config.yaml
n_layer: 8
d_model: 768
n_head: 18
n_kv_head: 9
head_dim: 64
d_mlp: 3072
vocab_size: 42945
activation: "squared_relu"
norm: "rmsnorm"
norm_place: "pre"
norm_eps: 1e-05
positions: "rope"
rope_base: 10000.0
rope_fraction: 1.0
qk_norm: false
attn_scale: 0.125
bias: "none"
tie_embeddings: false
parallel_block: false
init: "uniform"
init_std_qkv: 0.024
init_std_o: 0.0
init_std_up: 0.024
init_std_down: 0.0
optimizer: "muon_variant"
lr: 0.000994
lr_mult_o: 4.0
beta1: 0.93
lr_head: 0.0059
grad_clip: 0.5
warmup_steps: 200
schedule: "wsd"
decay_fraction: 0.911
decay_shape: "linear"
final_lr_fraction: 0.0
batch_tokens: 131072
seq_len: 768
doc_mask: true
train_tokens: 1088000000
steps: 8301
dataset: "wikipedia_en"
Each number is 50 + 12 x the weight over its row's rms, rounded and kept within 0 to 99. Layers, rows and columns count from 0. The size before them is the row's rms in percent of the matrix's.

# down: layer 2 MLP down (transposed), 3072x768, rms 0.0321, rows 2769-2804, columns 384-479
# up: layer 2 MLP up, 3072x768, rms 0.0337, rows 2770-2805, columns 384-479
down2769 125:44 61 71 57 37 33 52 36 52 50 56 34 57 58 61 58 28 42 67 45 67 22 42 37 62 44 53 39 42 42 38 44 53 46 65 40 48 61 57 35 62 54 42 45 20 52 52 41 50 64 53 46 43 68 29 82 68 54 53 59 58 30 51 52 44 64 41 39 58 32 59 49 31 64 49 44 44 26 65 25 26 44 41 40 57 31 42 58 41 52 38 60 25 29 51 45
up2770 094:62 45 65 58 43 63 63 57 44 54 59 68 45 47 57 66 41 42 62 54 45 56 57 52 42 54 60 58 75 58 34 55 51 49 43 54 33 65 58 51 44 44 41 58 41 62 30 39 56 46 35 44 55 76 50 54 49 67 44 46 55 56 42 48 63 60 56 49 49 46 57 59 51 26 65 57 55 55 32 67 45 34 48 46 49 52 51 33 81 49 44 50 45 33 47 37
down2770 083:47 58 57 54 49 47 47 34 32 63 48 25 43 57 75 39 39 35 49 50 50 59 47 44 43 60 46 38 37 55 32 64 20 64 45 43 57 59 42 49 40 44 45 86 34 78 61 44 45 54 60 63 57 67 39 60 82 56 43 77 66 22 46 38 44 50 50 51 41 57 48 50 44 61 45 55 68 44 69 38 60 25 59 49 39 59 72 43 42 59 31 45 52 40 44 52
up2771 098:36 20 48 64 53 65 54 45 45 71 55 55 62 53 44 46 35 44 49 63 51 45 47 42 42 66 52 43 32 37 46 49 65 58 41 45 46 48 45 76 46 35 61 56 41 53 49 42 39 32 55 75 76 41 33 37 34 42 67 66 31 39 24 66 66 58 63 46 65 53 68 56 55 57 27 70 44 43 55 44 44 51 42 52 50 33 43 56 59 53 49 66 50 55 46 50
down2771 087:46 59 48 59 45 18 53 52 52 47 43 56 49 43 44 29 41 62 32 48 53 34 42 41 41 20 41 59 51 47 46 54 62 62 60 73 73 72 55 43 51 54 62 42 36 43 61 39 44 62 48 44 55 67 61 33 38 37 68 38 49 53 38 47 60 30 47 47 42 69 49 40 40 43 53 29 51 53 41 47 29 52 63 50 41 27 38 45 32 32 41 50 57 57 48 35
up2772 104:54 44 38 65 51 48 64 51 60 44 48 60 56 57 42 56 44 36 52 30 70 62 62 52 41 49 46 43 35 60 43 74 49 41 62 67 46 61 25 58 43 66 67 73 37 42 56 38 64 33 41 33 73 35 32 56 29 50 61 43 46 61 60 25 74 55 54 38 38 46 47 49 43 31 60 54 60 54 55 27 44 49 36 38 56 55 58 67 66 35 56 67 65 53 56 37
down2772 102:54 56 51 45 30 50 34 34 38 52 39 53 38 45 65 55 52 54 64 46 23 49 52 47 49 44 49 25 52 39 69 53 42 59 19 36 58 41 59 62 58 61 50 52 45 67 40 38 51 29 57 40 60 64 49 40 73 48 40 53 79 34 54 50 50 51 51 65 51 50 45 46 57 46 51 59 44 56 34 61 33 45 51 53 51 40 58 35 67 60 63 49 45 46 48 50
up2773 087:45 39 53 15 54 40 69 51 55 36 32 50 44 22 63 69 49 61 58 42 75 41 40 42 56 72 71 40 56 39 52 53 50 51 40 49 59 55 51 55 53 46 31 35 38 22 56 49 62 64 53 42 40 55 39 47 48 53 42 56 46 57 73 45 42 45 26 45 51 72 41 61 48 43 46 61 56 46 44 30 50 76 53 60 23 79 56 69 52 47 49 49 41 65 49 33
down2773 091:49 66 11 77 51 79 42 43 49 61 64 57 75 62 69 33 52 47 36 37 51 52 54 53 68 52 63 61 60 41 64 54 58 54 54 48 48 47 70 48 51 52 40 63 63 40 57 51 39 56 41 53 59 64 61 41 48 30 47 62 46 43 61 51 61 60 56 21 39 39 50 60 71 53 63 53 49 39 63 32 45 31 40 62 39 54 61 58 32 59 54 38 55 50 37 54
up2774 096:42 45 47 51 45 49 36 74 51 45 57 64 53 46 46 77 55 58 45 58 56 57 25 45 57 50 45 45 48 73 18 42 61 29 61 44 61 60 50 67 46 48 43 58 36 48 53 18 53 51 33 63 52 48 48 64 67 49 64 42 42 36 28 39 30 41 35 53 52 47 56 56 25 44 60 62 65 46 51 45 50 62 48 37 28 65 49 55 40 28 58 59 71 36 54 47
down2774 104:49 67 50 46 26 64 50 55 61 53 62 29 33 57 41 53 46 67 21 56 32 60 54 73 53 64 58 25 39 58 47 63 26 55 58 43 52 44 61 47 58 59 55 57 69 47 39 50 53 63 40 34 51 56 51 59 19 42 54 46 47 59 48 56 38 64 54 49 45 63 43 53 46 73 35 58 61 35 60 77 62 35 43 40 36 61 51 54 48 43 49 36 40 68 48 69
up2775 108:61 31 60 48 35 38 77 47 42 44 48 60 46 45 44 57 32 75 42 49 46 79 38 35 63 63 39 66 44 68 62 15 38 58 52 36 56 47 58 58 67 49 41 42 48 45 32 42 41 48 51 47 51 49 51 42 72 36 33 73 57 54 25 51 68 42 28 56 66 55 41 38 35 48 60 43 40 48 48 61 58 51 49 27 53 46 43 34 62 54 66 47 39 76 59 63
down2775 104:45 38 25 74 30 39 73 46 60 56 55 30 46 40 46 45 43 60 42 48 69 64 43 48 56 66 67 51 65 62 26 43 51 59 62 42 34 27 60 54 42 41 54 55 66 52 54 57 56 47 62 41 54 69 52 47 43 59 58 44 33 68 45 41 50 49 47 43 48 28 17 18 48 38 44 44 29 47 30 36 47 44 42 47 54 52 50 32 48 60 54 64 29 45 43 36
up2776 100:67 46 37 61 44 55 58 46 54 36 65 53 62 39 78 42 28 37 59 49 48 54 48 47 65 32 55 56 54 51 39 51 49 44 68 44 40 35 31 47 58 51 39 21 46 28 51 52 47 58 52 41 42 63 59 31 54 54 52 51 51 53 30 40 56 53 49 22 80 56 52 47 46 52 41 39 39 50 56 74 40 65 67 27 35 32 71 68 53 42 45 52 28 44 47 47
down2776 104:53 70 42 59 22 47 51 67 61 47 41 40 49 34 54 43 67 44 55 20 41 39 37 42 63 69 43 55 46 57 40 52 24 33 67 58 66 44 47 56 50 45 44 42 54 39 50 70 45 52 61 51 50 64 68 37 52 44 56 54 65 41 49 60 47 38 26 44 42 64 54 55 50 37 34 55 45 47 57 53 54 40 54 51 45 38 44 37 40 55 58 38 54 52 31 50
up2777 090:51 43 71 54 42 34 52 53 51 71 47 43 58 63 57 46 61 47 73 60 52 31 48 44 46 53 69 69 51 37 59 57 52 68 73 46 48 45 73 49 49 47 75 66 54 55 46 74 56 71 49 47 55 50 17 73 34 25 34 60 52 56 58 51 52 45 38 35 34 64 53 36 32 56 59 31 63 38 52 37 50 37 47 62 51 54 50 45 60 45 53 43 40 53 42 37
down2777 086:59 57 40 43 45 45 43 55 31 63 46 48 57 83 27 49 58 41 39 45 43 66 36 58 33 48 43 56 37 61 56 48 52 30 47 53 55 26 44 65 39 63 40 53 40 27 54 36 39 54 69 41 38 57 61 40 37 62 34 29 52 65 48 52 48 58 44 62 57 54 50 64 54 51 62 65 63 50 55 47 58 38 54 37 56 62 41 45 22 43 58 48 71 76 48 51
up2778 078:47 52 44 53 44 55 35 42 62 57 43 35 57 49 56 56 64 54 41 58 38 55 54 42 66 81 47 27 57 57 33 60 55 41 22 56 58 39 58 36 75 46 30 42 54 51 59 48 48 42 25 57 57 46 58 51 41 31 56 64 58 51 40 16 62 40 51 49 25 46 54 42 50 50 57 55 19 36 40 37 51 50 48 39 56 56 50 31 47 46 65 59 60 64 54 31
down2778 078:46 41 42 38 64 33 52 43 35 46 42 68 61 49 51 56 44 44 59 77 58 67 64 60 57 45 37 80 35 61 50 45 46 59 52 62 34 30 32 41 33 56 60 41 41 34 37 41 44 46 45 45 54 44 43 47 64 64 47 47 49 54 46 47 44 63 40 58 57 41 60 46 40 53 31 40 29 39 60 60 58 47 24 46 40 42 62 42 70 46 60 40 53 28 65 37
up2779 093:29 60 55 48 57 52 41 50 21 62 49 78 51 52 56 59 65 57 45 39 55 39 45 51 52 28 42 51 51 55 41 64 53 39 53 60 27 62 58 54 39 56 48 55 55 52 56 63 26 54 51 53 41 41 40 52 24 43 46 43 42 59 85 46 45 48 52 57 45 30 47 57 64 68 54 53 52 42 30 58 40 45 37 41 59 15 57 76 45 60 71 49 32 52 48 36
down2779 097:77 25 71 35 32 33 64 77 59 59 68 38 51 44 31 35 55 57 39 32 42 69 51 38 38 63 47 52 48 45 44 46 52 49 43 43 82 52 47 55 37 62 68 53 45 51 56 45 55 66 70 42 30 60 45 41 44 43 65 50 63 55 54 58 44 47 55 64 37 58 44 48 32 40 60 77 63 65 39 43 28 50 46 74 45 36 49 39 80 54 63 25 24 69 45 33
up2780 101:50 36 51 43 50 71 71 54 46 42 57 54 59 74 41 43 52 55 33 35 70 63 44 50 63 54 37 50 55 54 50 49 40 53 65 56 43 47 59 30 56 40 52 50 91 28 62 49 54 56 44 36 86 44 46 44 51 47 43 74 51 36 56 36 57 57 44 48 49 43 64 32 42 45 38 61 36 59 53 57 50 52 27 64 63 52 64 45 40 47 58 59 62 55 54 70
down2780 104:49 49 57 50 72 40 51 44 49 40 42 60 27 39 63 43 50 37 64 55 54 52 43 27 62 65 30 61 64 46 45 29 45 47 44 50 69 46 50 59 67 59 51 44 58 29 43 62 24 72 49 28 61 15 60 59 57 64 37 57 46 52 54 66 41 69 44 49 60 49 47 39 56 41 49 52 51 37 49 58 66 61 54 49 48 41 46 53 57 74 65 51 46 72 75 36
up2781 104:40 50 71 63 50 42 31 53 59 56 56 44 48 42 51 74 58 52 54 57 46 52 33 49 73 37 68 63 40 48 54 42 36 76 57 49 49 49 47 53 38 53 39 39 59 39 78 50 74 44 63 43 55 55 50 66 54 18 45 56 54 31 47 63 61 57 59 71 66 57 57 57 40 38 28 68 72 48 51 57 58 77 68 54 61 63 43 53 73 70 51 61 52 29 38 40
down2781 109:58 31 53 69 77 64 47 44 67 46 39 40 64 42 37 49 41 33 52 55 53 72 68 42 43 57 51 60 55 70 76 58 39 60 73 44 55 67 68 48 41 49 58 53 56 31 43 56 46 42 57 39 63 75 52 51 56 47 73 58 54 32 35 40 40 35 27 58 36 36 53 47 46 61 59 48 70 60 69 57 47 54 47 37 57 61 45 58 52 41 62 59 49 56 39 66
up2782 108:39 59 70 48 81 43 52 49 21 40 33 45 51 62 52 76 70 61 74 41 55 57 47 56 55 45 48 42 46 62 50 24 34 44 53 56 54 56 56 47 52 96 57 58 62 55 67 37 51 65 51 66 41 58 51 47 42 49 42 38 52 73 48 65 48 50 65 61 41 32 41 38 50 68 51 37 50 76 45 55 59 43 42 36 46 43 36 53 34 51 23 36 55 58 48 53
down2782 118:61 44 52 62 67 70 41 62 40 36 43 54 55 43 53 59 58 62 69 37 32 27 50 36 63 61 39 52 56 55 34 60 70 65 30 45 72 54 47 56 47 63 48 38 58 40 49 48 41 63 59 48 55 48 42 39 62 52 52 62 34 59 25 60 43 59 33 31 44 46 64 52 71 56 55 74 39 49 59 63 49 32 48 59 64 56 56 49 42 29 44 52 65 50 52 60
up2783 104:42 59 50 45 56 46 51 43 65 59 56 46 40 53 44 52 53 49 41 50 74 48 68 56 87 65 37 44 48 49 40 40 62 64 41 41 43 50 33 43 58 61 62 67 56 61 45 45 49 41 44 52 58 51 57 63 70 59 39 54 63 50 51 39 63 55 56 41 76 46 25 43 56 66 64 58 37 53 34 31 33 58 63 60 41 44 48 55 71 69 38 64 54 59 47 67
down2783 098:52 57 40 51 35 59 36 27 55 71 61 55 61 29 60 54 44 59 50 64 34 62 59 46 63 68 60 58 58 32 47 36 23 54 45 65 36 43 78 58 60 57 34 65 58 44 21 58 36 40 37 59 64 70 34 63 58 47 64 57 74 22 64 38 43 19 65 41 61 71 45 48 65 66 54 59 80 55 59 57 49 52 41 58 70 59 54 51 61 32 63 40 57 38 33 43
up2784 090:56 62 47 65 44 68 40 49 73 47 40 35 49 72 48 49 51 53 43 63 20 65 28 45 76 53 52 56 41 30 41 48 55 57 81 49 20 33 56 72 43 47 51 41 66 57 39 50 48 55 20 58 47 43 66 50 47 52 68 67 58 25 48 48 51 52 48 28 47 48 52 40 77 48 58 54 57 70 39 36 63 56 51 66 41 27 44 66 66 59 72 40 62 57 69 47
down2784 103:61 53 58 60 32 34 39 43 70 43 28 32 46 42 63 54 39 36 49 47 43 64 40 61 61 64 46 46 32 51 37 59 38 42 47 38 55 44 58 57 36 56 63 41 35 75 46 53 52 57 51 45 46 72 67 60 34 48 46 60 53 51 47 30 53 44 32 23 32 58 26 67 56 47 42 33 48 65 40 41 54 47 36 65 44 43 57 36 60 77 74 31 35 45 49 30
up2785 100:21 43 55 65 49 51 36 41 62 57 50 33 39 45 57 56 41 57 40 60 46 40 72 46 54 19 58 53 48 43 33 54 48 45 42 37 32 73 51 35 47 47 55 52 54 40 76 42 62 53 46 60 33 46 56 56 54 68 45 58 48 37 58 36 47 43 62 48 43 49 78 51 47 33 49 47 41 59 52 59 56 47 32 52 43 62 38 60 30 68 53 56 64 51 39 55
down2785 103:44 48 51 41 37 64 30 40 48 67 67 76 62 43 64 76 64 51 48 42 30 60 43 21 57 42 56 46 55 58 59 57 53 40 63 49 59 37 32 56 49 50 65 63 60 50 56 37 37 64 33 60 52 43 35 62 38 34 65 43 64 57 56 59 62 31 40 50 55 41 34 51 43 41 59 52 60 44 52 36 51 60 39 46 46 62 52 79 57 67 39 45 38 55 49 49
up2786 086:71 40 52 68 53 50 73 57 61 62 50 47 75 28 59 54 49 53 51 47 54 56 62 36 34 92 51 36 69 49 52 50 46 56 51 55 41 49 63 51 30 45 32 46 42 32 53 27 70 54 41 35 48 62 47 50 60 51 45 48 58 43 47 67 51 30 41 56 41 32 64 52 51 51 54 71 62 72 58 47 59 35 42 17 29 57 62 59 51 69 61 34 71 63 48 59
down2786 090:39 53 42 54 46 35 45 43 65 60 50 64 57 50 55 53 52 42 59 59 55 55 51 66 52 36 47 48 52 61 43 51 32 55 34 55 74 69 44 53 48 24 70 52 54 56 19 59 67 41 52 50 47 41 49 53 33 61 64 51 67 50 23 44 45 65 43 38 47 81 49 55 57 60 25 21 52 14 44 47 56 59 64 81 69 44 27 53 52 60 52 72 60 40 66 41
up2787 091:42 55 47 29 32 42 76 64 55 46 58 34 47 26 31 51 51 39 39 47 44 54 82 43 57 67 51 78 57 54 51 36 47 53 54 57 37 52 50 62 41 50 52 40 57 50 33 39 66 36 48 57 29 55 38 69 38 57 68 52 43 47 34 30 60 43 49 44 77 66 30 35 60 39 75 48 63 77 42 59 55 32 71 50 60 56 57 52 74 33 57 39 65 45 53 63
down2787 094:71 35 49 45 73 47 49 62 46 52 71 65 62 49 59 55 36 54 54 57 25 57 70 59 34 59 57 46 40 49 46 26 52 48 34 55 58 40 44 50 58 40 34 58 51 50 58 48 60 61 35 56 60 64 56 43 48 63 42 50 55 42 67 72 58 49 56 64 29 49 59 58 47 33 39 54 40 71 33 53 33 51 43 57 45 51 54 50 46 42 27 34 66 47 49 64
up2788 092:54 69 48 66 57 38 63 64 62 69 35 41 60 50 35 46 32 67 51 57 52 56 51 54 31 86 43 60 56 47 52 43 45 28 60 44 55 59 37 65 68 39 45 62 61 45 32 59 55 47 56 55 46 61 21 31 62 53 39 62 52 58 46 52 65 49 60 31 65 57 53 39 41 45 62 38 66 72 41 43 41 49 41 50 55 41 30 42 72 40 45 46 59 36 46 48
down2788 093:28 39 50 58 50 52 61 53 57 50 71 42 45 44 66 38 58 40 43 45 56 41 26 62 49 58 58 32 49 45 45 33 49 55 53 59 51 47 58 55 44 43 79 63 32 80 63 34 46 63 42 47 71 21 55 64 32 27 70 50 32 56 39 55 44 53 46 63 82 52 40 58 22 63 42 49 16 64 48 57 57 49 44 46 26 47 50 60 59 64 55 61 60 53 51 51
up2789 107:47 38 42 40 34 35 32 58 25 48 25 62 40 60 42 36 41 60 47 42 52 62 54 43 58 42 55 39 48 48 48 40 42 67 45 70 44 52 40 43 34 48 49 56 39 65 42 34 38 53 53 61 60 46 55 39 38 56 26 58 47 46 51 30 41 75 54 42 50 49 58 50 28 46 57 39 35 42 55 45 46 43 33 48 57 44 45 39 09 33 41 50 54 39 25 44
down2789 105:34 71 49 31 47 47 39 37 53 50 72 48 61 58 34 70 51 48 50 48 46 47 47 45 57 42 78 48 59 58 50 49 47 47 32 59 56 19 66 66 54 65 55 40 39 47 39 43 51 49 73 62 30 40 57 58 49 30 42 42 48 76 43 72 25 39 66 14 64 47 71 36 62 56 34 28 32 43 44 39 61 19 42 52 36 46 59 53 57 60 42 50 50 47 65 38
up2790 105:19 36 48 53 52 62 54 52 60 63 44 56 33 56 64 58 45 25 48 57 59 49 47 67 70 69 50 49 41 52 49 46 42 48 49 44 57 19 53 49 38 34 56 51 68 60 57 51 37 47 63 32 37 38 45 29 54 54 55 55 35 50 69 64 51 41 39 58 68 39 46 36 50 19 40 50 63 72 52 52 62 49 44 26 56 63 40 35 45 52 69 62 49 51 58 19
down2790 108:61 61 63 63 37 50 51 79 55 42 61 70 42 76 39 55 52 64 55 65 56 55 48 43 51 38 58 35 47 54 36 57 61 51 52 38 65 32 47 54 71 47 27 63 28 62 76 42 76 57 40 48 28 59 64 67 65 70 44 37 39 47 60 29 38 27 63 53 40 40 50 31 49 71 42 49 49 16 38 73 63 51 57 53 11 57 56 53 61 42 37 55 32 53 46 60
up2791 113:47 60 53 46 38 56 64 49 54 23 50 42 54 43 54 51 56 54 70 36 42 61 54 16 39 54 48 55 64 60 56 45 37 43 49 34 54 25 49 74 55 53 54 49 37 59 61 41 37 46 54 61 38 66 61 46 61 32 27 43 40 42 44 68 47 52 47 52 49 48 32 39 69 75 29 49 62 73 21 35 37 62 71 34 38 55 50 60 38 58 67 64 49 36 19 63
down2791 106:43 40 41 41 56 53 81 59 54 62 59 57 45 71 44 31 54 46 55 48 50 50 50 81 36 42 49 46 59 40 57 40 56 47 70 35 60 55 51 51 73 37 30 56 34 60 52 59 51 66 56 55 62 42 52 54 38 54 42 38 62 51 51 39 67 42 45 51 62 59 58 61 40 34 57 70 41 47 38 55 47 23 49 47 57 60 69 53 18 46 52 40 46 12 70 58
up2792 100:54 40 42 45 31 48 74 48 52 72 37 67 50 46 35 50 53 47 39 38 40 41 55 39 33 49 58 69 45 46 48 54 33 58 43 65 45 49 42 40 65 43 54 60 41 44 54 60 43 46 46 30 51 52 63 24 44 63 55 37 36 64 63 66 54 41 41 41 50 43 50 55 47 43 65 43 43 38 42 54 36 69 38 45 43 49 67 65 48 58 42 54 58 79 62 42
down2792 105:58 38 53 41 22 62 20 52 50 39 68 50 44 54 50 28 56 21 59 59 58 26 46 33 67 49 55 54 37 72 57 62 49 43 60 62 39 19 33 47 51 70 75 38 43 26 57 78 40 51 46 36 46 51 48 74 56 44 64 46 53 48 39 55 62 41 37 55 64 65 44 57 56 65 47 43 54 62 47 30 46 39 66 57 44 37 53 48 55 52 45 57 40 33 58 33
up2793 100:41 56 62 62 30 66 45 72 59 55 56 30 37 55 43 75 49 51 58 44 53 51 55 50 49 44 47 48 54 31 51 49 34 50 59 59 37 56 71 50 45 60 46 54 74 35 65 38 28 53 48 62 58 47 66 45 32 46 34 26 43 57 42 67 53 41 70 59 46 50 71 49 29 31 63 57 48 41 59 61 46 63 51 34 50 55 49 52 80 43 45 44 39 32 63 51
down2793 104:59 44 61 41 48 36 67 55 33 58 65 49 75 48 62 26 51 33 37 56 75 47 11 38 52 46 46 56 39 34 60 88 61 42 48 60 47 30 44 53 55 41 59 39 65 45 45 50 59 40 48 71 37 60 43 45 66 35 37 53 73 48 64 35 51 51 46 50 46 42 45 28 64 62 35 43 46 49 41 49 43 50 60 51 39 54 38 50 38 50 41 48 56 46 43 66
up2794 110:60 24 42 49 32 46 50 66 65 42 33 63 38 57 29 50 30 46 50 50 53 40 44 50 45 42 46 90 68 46 61 47 66 51 41 36 28 52 53 41 45 64 50 44 60 30 53 49 46 24 55 42 36 56 59 46 56 50 48 62 34 43 64 46 53 64 62 45 37 58 63 45 61 55 31 61 45 38 46 58 69 61 32 55 35 28 71 50 58 44 58 45 48 56 33 61
down2794 110:37 33 51 58 44 51 57 60 44 52 54 50 50 51 45 43 42 50 50 56 46 59 49 61 52 86 31 36 49 31 41 39 44 61 57 52 42 55 33 60 39 51 25 49 48 44 46 29 46 51 33 46 25 58 66 63 67 42 48 45 72 31 27 54 43 49 52 00 49 26 43 40 43 46 44 58 51 51 61 54 46 51 60 36 67 51 66 54 54 63 43 35 61 69 46 59
up2795 092:41 66 48 56 22 59 32 61 55 54 44 66 66 49 54 69 38 52 49 57 47 46 36 59 50 42 50 56 70 51 50 49 43 45 50 60 52 53 68 61 49 39 44 43 43 45 51 46 48 49 42 51 46 55 61 67 50 77 58 44 49 46 65 45 46 62 33 48 47 66 58 44 63 54 50 62 63 61 48 54 40 53 78 51 34 42 34 55 60 48 51 52 61 50 56 65
down2795 095:53 54 44 53 48 57 38 66 46 71 43 58 19 48 62 46 67 57 59 46 63 56 46 28 44 36 34 47 38 59 42 45 40 51 40 40 70 43 28 36 54 41 47 49 38 50 35 47 48 28 40 49 47 45 41 59 67 32 42 53 33 44 67 39 66 53 40 57 47 48 48 44 57 56 42 56 53 48 65 32 65 55 40 46 55 58 54 50 37 43 45 62 30 04 73 25
up2796 082:54 55 52 44 47 42 51 42 55 45 38 61 79 54 70 43 72 48 54 54 54 39 51 49 36 49 56 69 35 45 46 61 50 46 36 39 53 53 26 57 29 60 48 46 45 55 34 62 45 54 35 23 53 52 38 62 50 67 49 65 43 64 59 59 39 56 60 57 66 45 37 55 48 51 44 49 66 65 47 29 50 73 43 40 27 49 46 44 81 43 80 45 56 50 43 54
down2796 088:56 54 70 64 36 55 38 48 35 45 63 56 77 58 51 34 61 49 42 56 43 47 61 33 71 40 40 40 28 38 70 50 44 60 40 67 42 35 63 48 60 48 32 55 66 51 49 55 34 39 28 50 63 38 56 41 53 34 58 50 52 44 41 34 88 45 40 53 45 54 59 38 69 52 37 51 37 45 43 52 55 54 68 43 68 33 64 58 53 34 47 58 55 52 52 59
up2797 097:39 57 59 59 39 57 36 49 28 49 45 44 45 58 31 39 29 46 47 57 40 31 71 44 57 29 67 45 50 44 48 52 54 39 72 42 66 34 51 37 50 34 36 49 51 34 52 46 58 38 52 63 62 71 41 56 49 57 54 41 68 40 30 48 56 72 60 42 37 42 55 33 56 55 46 61 60 68 47 49 36 36 53 34 75 68 65 30 91 41 65 44 44 53 46 32
down2797 094:60 55 45 45 42 36 39 53 26 55 45 55 49 41 62 63 48 53 54 49 53 49 30 36 67 49 63 51 54 31 57 39 67 55 59 60 52 80 73 48 48 51 54 48 45 50 48 40 48 61 38 47 42 80 32 58 46 52 57 53 55 34 50 68 36 43 36 43 45 32 60 46 30 36 43 29 52 46 58 40 44 61 91 57 41 80 49 48 37 66 46 21 45 74 42 51
up2798 096:62 69 49 47 59 76 64 50 70 32 50 72 53 69 27 43 60 47 26 36 48 25 48 54 44 66 57 58 16 53 47 56 34 44 59 36 49 57 69 79 26 39 39 42 35 62 60 67 46 38 45 45 46 57 48 27 36 62 68 35 54 47 59 47 43 45 45 39 39 42 42 59 59 22 65 47 44 60 40 43 54 68 59 43 46 57 68 60 44 46 64 48 36 41 42 52
down2798 094:27 63 56 50 43 52 27 43 55 59 60 37 44 37 44 46 50 33 51 31 71 66 38 44 44 75 45 39 47 40 60 44 27 72 70 39 44 67 54 56 46 57 48 82 51 59 45 26 42 33 72 38 39 58 49 64 64 62 65 79 51 32 39 42 37 44 36 24 45 46 40 40 54 61 24 46 72 38 44 38 41 49 77 44 41 31 43 54 61 58 68 65 41 50 51 44
up2799 091:56 54 63 32 64 49 60 57 43 35 72 59 63 70 59 49 66 29 40 48 42 36 54 42 48 60 61 39 42 38 53 56 64 65 59 52 47 53 53 47 53 38 72 54 58 40 48 40 57 50 45 41 61 61 72 51 43 47 58 51 42 49 40 60 52 61 35 47 43 53 34 32 44 50 69 37 76 57 53 41 46 59 48 43 52 44 48 33 39 62 66 50 69 54 61 64
down2799 089:55 52 60 45 62 31 42 59 66 55 30 39 51 38 62 60 49 51 65 56 55 36 48 37 57 36 49 51 75 47 39 70 46 46 37 45 51 68 34 54 46 25 58 62 34 54 62 70 65 35 70 55 47 47 36 62 42 70 42 50 48 34 56 56 63 47 47 50 44 43 38 51 33 43 50 64 53 57 36 60 49 57 63 52 39 73 43 71 55 73 43 61 49 64 49 49
up2800 094:52 36 56 46 60 34 54 51 38 37 67 35 43 30 45 57 50 30 57 41 49 09 26 52 25 67 56 47 78 58 32 50 52 27 65 59 76 52 44 67 47 55 65 28 38 59 51 63 52 32 67 34 44 42 47 59 64 63 45 62 34 51 61 81 52 49 44 53 55 54 49 54 44 48 45 51 48 52 44 48 74 74 27 41 61 45 39 56 45 44 31 57 49 56 55 34
down2800 098:49 43 44 46 34 36 59 55 34 40 56 70 69 29 44 49 65 51 47 27 48 70 53 28 72 62 70 47 57 34 42 48 59 51 43 38 30 47 59 46 40 30 47 49 45 60 42 57 57 65 31 42 42 45 52 52 58 53 53 48 38 43 44 49 54 52 37 74 37 37 29 18 38 69 53 47 60 63 40 30 40 33 44 35 58 69 77 32 61 64 48 47 32 72 43 14
up2801 102:19 38 39 40 54 46 66 48 68 73 72 45 25 48 48 51 69 33 33 54 83 69 24 49 55 44 28 46 47 42 38 33 58 57 69 66 58 59 64 45 76 34 49 64 51 67 52 60 66 43 41 51 74 40 54 43 36 48 66 47 54 66 42 55 58 44 57 48 55 37 22 48 37 59 34 54 63 31 24 67 71 55 38 34 59 33 48 45 47 52 30 51 43 51 65 42
down2801 102:59 68 47 61 59 63 35 40 37 51 36 34 51 45 46 46 60 48 57 66 56 57 39 23 50 64 62 51 49 54 45 39 58 51 66 71 58 44 33 51 54 60 58 58 77 66 43 52 53 51 57 31 48 43 82 39 63 58 55 43 39 29 58 20 51 57 57 40 66 56 69 46 49 62 46 54 50 53 56 29 35 72 45 32 62 44 37 66 47 70 40 46 50 49 54 46
up2802 106:60 64 44 46 65 69 36 58 54 41 56 82 50 43 48 70 43 43 51 64 56 39 51 55 62 24 58 36 39 63 75 52 48 47 55 67 51 49 50 41 59 48 64 45 60 66 33 40 36 49 38 54 54 63 51 50 33 50 54 46 35 72 50 65 50 57 56 59 48 39 53 48 59 59 61 56 38 47 56 60 49 45 60 49 78 60 44 53 41 55 48 71 68 54 64 68
down2802 101:75 39 65 58 45 32 47 64 49 58 51 51 51 64 61 31 50 49 47 35 56 36 48 40 44 44 44 47 72 50 36 58 61 57 51 32 45 62 37 71 50 60 34 51 59 52 47 38 50 50 69 65 15 54 33 70 82 37 53 24 71 52 52 55 43 65 42 51 38 55 45 48 41 39 46 33 27 42 23 37 37 57 42 62 54 40 61 34 58 59 56 30 56 41 67 48
up2803 094:60 47 63 40 43 34 43 83 60 47 81 52 48 57 55 62 36 55 48 58 45 68 65 44 59 55 25 48 48 37 37 50 52 41 49 71 61 61 46 52 57 40 39 64 53 40 51 55 63 38 58 52 60 61 48 29 49 57 60 53 50 59 50 52 64 36 39 43 34 49 66 71 48 56 36 62 40 52 43 62 31 43 34 36 59 48 57 48 39 71 49 47 47 56 28 61
down2803 094:70 37 47 49 55 46 53 49 55 48 69 62 54 27 35 54 44 40 55 61 42 54 66 59 45 50 68 31 53 50 42 38 60 63 44 49 42 48 48 70 42 61 47 65 55 52 50 57 64 62 57 57 34 67 49 46 65 45 50 44 40 54 38 44 64 54 42 53 54 36 56 65 67 51 50 45 61 47 33 26 26 53 33 64 37 56 69 33 36 45 25 70 31 42 61 53
up2804 092:60 70 30 69 50 56 35 41 65 45 46 50 58 53 64 33 44 36 43 41 72 76 67 56 48 43 38 44 52 60 54 65 39 50 56 13 57 49 42 55 54 51 71 63 58 55 36 46 53 38 69 65 60 27 33 55 55 54 45 52 51 54 47 64 67 25 62 69 33 54 43 38 42 42 54 36 46 38 37 32 29 52 21 29 41 60 61 41 42 73 51 64 57 48 31 36
down2804 101:42 39 44 56 60 68 46 51 53 47 34 46 39 60 46 47 34 61 41 41 62 57 38 58 56 42 79 35 44 68 41 44 69 65 57 52 45 54 53 61 54 39 51 70 41 41 47 43 51 37 55 54 41 65 54 50 37 47 53 43 39 33 51 60 67 51 50 62 51 68 44 43 39 39 39 47 81 59 42 50 29 54 67 40 57 10 46 53 57 62 87 43 26 35 57 63
up2805 105:52 50 68 35 30 42 25 71 53 57 48 59 54 49 44 31 62 55 33 46 57 41 56 48 47 65 71 37 49 45 42 66 31 63 34 48 50 70 48 34 38 48 32 68 61 49 48 34 63 62 55 50 59 55 45 42 23 51 55 50 34 57 62 56 88 43 51 65 60 67 52 45 56 61 59 43 47 51 50 65 53 23 33 54 76 51 56 43 55 39 62 29 46 53 87 55